python train.py --hidden_size=64 --vocab_size=716 --positions="rope" --rope_fraction=1.0 --qk_norm=true --tie_word_embeddings=false --init_std_qkv=0.0625 --optimizer="muon" --learning_rate=0.00581 --lr_mult_down=3.0 --lr_head=0.00955 --decay_fraction=0.641 --decay_shape="pow" --max_seq_len=256 --train_tokens=149600000
Each number is 128 + 24 x the weight over its row's rms, rounded and kept within 0 to 255. Layers, rows and columns count from 0. Numbers have three digits each. The size before them is the row's rms in percent of the matrix's.

# q: layer 5 attention query, 96x64, rms 0.141, rows 0-23,32-54,64-86, columns 0-63
# k: layer 5 attention key, 32x64, rms 0.163, rows 0-22, columns 0-63
q0 112:134101155119123151157141098127136109138104165144155091133121105135138130114113133155219122106132121108107128152126154109156159119163171180130120117137134099144146157084120131157129135111166132
q32 074:089167110129099094115158073133116090120120156162130084135152154123159121151108106128157110122144162111159123146083142140137112164144171092142111121150140153124167102143129129132142110114111092
q64 122:150106172116133113104141165134124118151178171139152152154146128111114127142132087157196130147111128181105107106161151126144159117141144132126103162094119161137170112105110119138148126134129108
k0 080:159076109107107150161093080126125098102136183149124118115148157102162086102123124147076131111121148131112108135125139116127112111073139088139158106120129127107123103147114105121131090144115135
q1 082:126139102148108129144112140131109119119167106130115140121139152136117142142111133133077151140082122122137112141133072130131094097123108068134118106092138158128091115156152111109139140156046102
q33 076:134130164159139149120127146123131135152142141097150106100131182156102093091101149141158104147122126099106124113140139139147114117164098173077094161135107129121146138108097144153193147142135129
q65 105:116145103128108142139090084101117123110091085119128087108099170151148119144102151090105172132108144100146132133122096113139098148169106133091113136106148132090132098130145134103152130138081100
k1 097:095148123106074126104108151101109107113163098161143159130114136133109125135113094140140156106121143077139137096136099109129102154121114178084140163109139112133126131177096096158097130107140141
q2 073:105125095152124114150096136129113159104138086106121130136089163132090108108120124120116081157110114104141099082144156148166112103110128166145093123116132110108138099093141144126111156125150192
q34 080:125113071123141142115102115131130149084111125142126145139133109145108160132169143107056100128094144112100111121122086124156110102113132140159110118105132127146123114140108108073079160124126168
q66 088:095118078143109116133106137146155130079135129095159111127140137129112113114171101163078117122099087111113106123121136175105106114095137148126117110088086123110128150129171099120117149127117172
k2 065:146125108157132094079125148102108116121120118099107140170152125120134094092129142140130081146151125122130160120126112089118157142133092092101115110149155137141111110071112136154153154117195130
q3 081:134113182116123114111154131132165116187133152120106141115118142115141134154151099168171109100160132130121141138094121109136183136150138141099137153174166130135166171115120099119121087131114122
q35 093:110118152119132112106168136130138105168131119113141146108137126116164102123129108165187124087135135125174142145108157131134152178161146141132131136175137144137149132126105107161149086143085078
q67 101:167125169073125100115162129107110135164144156152134156149131098107155111116120113153164133095162151132132111138124138101116157139138104185137146143143165090150157137146114098135154099124109094
k3 081:132077173095131131181157138148108143146081141136136091135125135103178102102139158150150156125160127118112129128149151143128121102103140153154097141159120137161103123105168083132147110124118149
q4 083:135165070118125133142137154107087109117146121163151117133137120169131117112111096132099127148113187117113108115118128089143099114146119089095157146149079176148111139113121155156135128154096141
q36 083:107111093097160142154136135141116128107124134126139098119121132176119110127097123178110146168123156136132126097135116113169144116127085096085122108144108104160076142114090152151157159151125170
q68 085:136143134118145153145147125116084110096116139126160106117157124159139117136111120167131193114107152106117116095105107120126141086096086129108178122158107111114131114151100156129147119193127102
k4 090:109153125189161110139130148140116125162124095088091104166119101107092113137129102099145113121124117114159137118094090118154138140131146168079133141134111118114082151136149113180125143115161131
q5 069:195169123146160115101137086149120117105122117149110137126112076136121131117160154146132134125137160119163148100105116142159103152145115099098101165108106124114129136148121110183133100152170139
q37 080:136135124101103119100119098149127121085165096110127137097139129156109121123145167088145157116115143086089144164096125129113134107162099138138198128105138174120177101130129119099123128106127118
q69 081:143144115117084138154138119134146146113128108137124162121115113130144154127151152169111143156107143092118155185091143146119109123077152073065150112129124161135112160115142150099117129129159100
k5 085:109131128125142125125137083108146161164136124119082066195126121129129120125101097148136118115112108147171155149121105134137126166098131084089128168121127147134136149100139134134095103101167126
q6 096:145182118116168155120112135140154115111140122132096129140129128142102132118119155108094115136147143154098136146124094133151122173149080098095173154123087139132125127134070173166152127148098124
q38 093:148136075132170136133122155157155138119171121080126114120108127150140120127116171120132089171121079137076093090150129106126145099134112144144163144118125159151158118116113135150141141159110102
q70 087:109118143124143190122124109143102095122142122146079083147107132133136118122101104130097168070106152107125163129146106120128116131136104113123154181131067141136125110141109142105078137127112131
k6 092:150146091148098134100138118144161167117122093125113140162092177125120143152140067108101123141131121120177138115124128117114113178136111130107162133155131144114109124109124106077100143123174156
q7 091:179126179087126139107164099124126093142113131161074121129143150112156167136107109118155178101117132149115170170131133126134125106147144119120171118145115140172139156115148111117101129115120108
q39 087:139126123127116126154127104145163107154080137193093125135111173098129128139112086135086085107119116120162113101154166124115111113123159155115137092131129130114144125112168163083094118137132138
q71 113:135130143141131134117130087151191141134122123187119124120133069104158123143145116124167140101131174141162157172110106110143127141145156104118126089147162140149128127155152128161092124111103110
k7 121:170147127113071117130110105139139125151099110150125147110105111152174127137099120138090135099131167162167137134141121148123117146102128142112146124113118141164096188120108093090084109088132129
q8 088:166117112187179121109172108111152099152125120142127129118083113097103139132109118097155120127111119097128175115102138120124124142113155131106131110173144158094138172170120173118128106119122125
q40 096:189172102133145120112167148136120111154169099120117101102115098077129120132116109142131139102140135127090168133127121100103117149118103139168145118157139154104139161127100086128125091084127116
q72 104:157157095137159118080146122110116101138154118147118146142154096116126141130164135168126118125116135154105141159127122134176116137103144149136096144146128159143155157168076101124070108115084145
k8 154:132124102081129124143130119153150161175124130123114160116108115101132150081164113103130117104151130148153144153162138118108120182153114117179145150151095124147136172141154148132099092132092105
q9 095:103099118148189143141139121138157116150100107181128112145108121115096124136124132159147100155144162088138127113104142127116118160121127153155196130142076134120125098123161122093135123123170108
q41 092:112110128157114127145161126166111118114168129099136126125113121146119106112121164115118147113116068137088169123110117128075150140145113142148162120118083085121107101158136069140123131130126079
q73 101:120153154122129133108129132131138093123116148154174115156093141140116088129172147223075131134145122137135161152100157120127145138107111133126170111108107140115141124121129122112090132093110145
k9 093:077156149130110104095122119110133147109167118142150114116101151139130119147109108145177165148088136138118094131157151105062105152099079128126159129113154154137118125135136102142115131173132102
q10 099:106119090108140144121122160142101126167143153140126150106134091149131135155092095078102115140114092181127115117124149110147113137104151080155125134125083110160117134076124095095147110121109146
q42 113:134149105097083124114141100107103054146127101102112152111089107152131141117161108116186120171120150140128116143096129111099106124127148098154116136149137160127117116128104147119116069142126124
q74 093:131136128087116152114145127099116087122147126128112109140088099136086112148081157108136097101138128100151097149139113121093120126088150128181140135149099125086107167094111117106119082105131149
k10 103:109149122106108145136104105099146117163141105160098120123145113084114185100153175110119162131108116105122153142153165128134135155125164125150101141177100162111136135132098146154160160152144109
q11 100:146142156151122137101125133151174106138100133103125185136149121093131173109145150132125133166159149122141148182105111116113148139079142145149105136107147158142137132158157142083128126130120070
q43 117:158163107184156117087104088116143146151122120144106139079140136118143160135141124125140105115123131142117138174132084103127090151124131109142145132139121171119149143166151122123154076111091090
q75 117:168118157083134144130131100136124104121163104158079156113097098109149150115106134182161123144109100135130164159154097129136137139166137132136095097113155147097112146160132105116118120107151088
k11 102:153120113126080105155124096147159140102095133109134124123129141122139121113141155136099138144099140084109119104065161136110127140100139134115131169098100100164076166150150168129124146166145129
q12 112:078130142104128108156148154162127147118155184110161110104151120177088141136126119096110108121152114108137100088097139136137128103095131145111188152137124110123151082163120111134112139138138132
q44 097:140143137145143142165101164098145118133127159096139092159155143167089134143123106136060097181152130142121134092120145129107124094137128095135172136127121104109146105105112127109112147161163140
q76 107:121121113114115136118123147150089161081111140122157133144118107148143120115125139103120106163118072146129128102109128152132110096171109154145170121154168114097151132113144138184111186113134168
k12 100:126128116133146132159143127134117116110109132165158145119208126112137092175110113171186133127158135144112093142160116115140166092070136129142102111103117144124133106124133141136140145121152161
q13 103:120125163096109154190128110139116099135094108159120111160112151143131173150117107133126159166114128131169102184114126143140142141125156143121100121137191104115128125069115112133122133129151123
q45 102:124119086105113117128129150129083121105133143114176086132100114124164142133128144096140114134127149183151151157129167087083113132155147124151173101165137134132089128121127082109104101132119122
q77 095:116148130074101153099131125190095085092160131121162101133095103118137124172140167111151133095136144120154131110117120116133133149122102117179130145119103112097126158111143154139102109096129149
k13 113:111116160120113169119092114137143155145127172091100135138107138087123093174099150124115098119172140162127101094153151142094129103106111100102129161161100129118088117142161131109140125155141140
q14 098:125131122154104085110132126136174110122126141098125136133141150108092178130100117176123097115141125109148156137135112158163149123162107143189100129081117102134102097155099119118154128109088115
q46 100:132111110133121113126178127133140146100123130139154105117156145146121116087106141138129133114130139125098145145161091123161132192110136157148094174113124178159132123097118132162194122116090111
q78 091:096139105117135119096159135108122167142134166159136139105121131129162089144121102107135126120184143075147105151122125141135132125109183174132157127103124119196114132136135143086161131115112132
k14 097:150137122124134120133122158148101149104109102146165139138142132085126088085099121115183103115157114170127125113122165089103117123143123109096122127166143169151180133162091094137120131107146116
q15 133:129089087088147149181112154115120095094122142157146118180153140125124116113107134157079115178129145128107114082150127108107104119142112103159130125130141117127121125102103166140111174117148141
q47 136:073091106127120119144116135153124093127099143081156115135121156127092148150108121135138128170135130164122112102142140142104117108174089111144155099141089083144135114111121167138166150156124162
q79 133:099130105100155127091101128134098126134103154090163114149139144132068124128146101128094103179152134112089111094186135153121138118125122179142141116150120125141129109169107154128154110127125152
k15 108:147109094123155151157134128112141132125118141113133115108106103158079148146104170151102089134093120134105120107126136142136092096155091153127120163115128114147150139104088054135159156105135151
q16 092:113135101163164131104103107077131130111115128167164155137128103154108132147126119121077164113102134106134130149108094096101104148159165126122107117094149107144087157186130129121104153141117137
q48 082:120144113151147118089130143131134107130126126131150134178119149141139167138112123160101086122103138085089100117138126095072146144148145141112105136111135087158162152159116153119114129120083187
q80 128:137138138169113135111108138140113160142134109119140136176121178143108158160152148119134125105115131066114104125170117069106134131123104170164166164098125124171129131122095128150147131114137148
k16 122:161115134101159139190125148147120134155144165118157094118137167116148121097125137175150142115141124122118089105163159146125137113118111148161131124144148125114166115047119152097115126131128117
q17 081:106134091111125125170115162114116118125118117093100115120130133130148123137152145122113044156111110139100078090150137147133108099095121134114122129142091142092169109119129165110136120131083164
q49 110:138148084143115118114106121130128142112128145138106122107127086145134163159156143119078088169113142093107111120124105101105087098127132116104150104102125096172087171150156124110124169142117159
q81 105:115121070127134122177123144106128148096106121131137084090137123149118094117111115142075122183084073116113141122120100159123082104102138128112106112110112119099123109158149134125126137127099115
k17 084:127170121158117132107114143111089116123121117107114162151127130124116130147142110126081156116144142091147155102068092093137133132113110105078093124098110110119085124114093104156150161095140157
q18 086:130106196140119118143145105131121162167151155109126154148096138095134127094098122162152145091149104152147119148124164139107159127156127151147145115177149091122150148116090136125109095116167137
q50 083:099146160141103117111172114139156137151127124144128169146139149089128129120146107135139126078138090155155127150122148126137159136123148149155097113119134104098170121162130112148085055167131138
q82 105:150123178142149111109139123121126126139148184142123163166138134088135127126132160125199137097154131161125122108130175098131165144150145133156128131140132126124192127116125108153116081129149135
k18 099:168088142075115112148145138143113127116070146117141101110093151121171097095172137141118131113148137150116112138145162144095161123080098123134131094137170124146131133107150114119140107151131092
q19 079:129139079117135125129131138111072114113148130188156119144113090167108123134096164084119166151117142113133098130113133123150094161139118109130101134095126142120072155115098155153147163128120132
q51 092:169126101166133132145121116140104139104111136164155100142120102153126112128078177149116139174140146128129141101136097095129103108102097110103128144142079122179102144094087128133166140130142137
q83 090:121191090172121130179149111113122139104124105128177128127132129180125103126065112138140138146119124156124141114151121115149102105133082119127148126131090166128084140122118133127171142126109117
k19 089:091170097156129143146116140124068136146155118065095109159167127078099125146127102111160114141099085118140115113102136120112147140126132135101087132122156120128089098117135144137127149107140139
q20 078:182152086127130143142111112117138141118141111143107115157107140144092117086124147083053127131111114110145160131156149151169092142103123122150109124120128150083078108113130110106129148112129139
q52 088:080092110116099096132147161121098154122131110063155128144132143121094093102157128105120098129130117078125120141111152110133120112082114126142094165101110143153130094095137148131131130080138136
q84 091:079113084117106106153138122152119120179147116130120140128146075143113102120152142119100118161138115112124134166134157113116118141111114084123090115113119169125087109123110114081083163089116132
k20 085:098139147129085122158118133160171116145146106094123160127141142131145135159140126104115134128083146157164157129099125134102110168162117119086138142109180131140137157107090115098110082091147146
q21 080:131136184151136112129138122133174125128101145135117178114137118074139162145135111102147113123149111161127151142123134147106113119152166107124119068104081099120181148144123111084112123135100125
q53 083:139161117145153107116155121143153154157095112119095111105115162090143163131146106121154092132108097118141120124120137145120142128170139122202095111099144131099190117141150128125124102130097095
q85 090:124138141140141126134119128110157147146087125111090121126080157103140160141160131116096093128125162158140103164090115113148171142156161160122082103102190116147161120115158142139124118140143134
k21 089:159120164082129090152129109138156108100116104172168157114082114191167114133123125142100159077139158147133152123127115105128140120126102126154145133107101142154137157098097124133148115119125130
q22 092:136123157109105107131128114137159114114080120110126152159141115132138158190173142108168142157145123151087137151139112151140115166151158116146114100081152107138122134136098119166174104132104112
q54 104:164132117157156118101146121130154102128119122149126091102186116138127141093120161123185157152138120131125121120107115113155131136157114085161102102117115109161144145165121095169166105150115088
q86 107:119121094118137139148101120144132120086144129138143093136130143135140093135116137093122133168136143180133161115110131129182144173169143152119116158087167169154147187135138127130153100119108109
k22 105:167094144100155129133133092105077109180102168135133150132128118122138112100152123085130172142148111124111143126159160081099120136101113097126110092145125141094140126105131116120122164163113102
q23 107:110138178160151104109141126118127158174109129147109167086093138117114156125129142096150106153117140103149137141121116129162152126119181139118064105171173123120135148136126130107151144127092114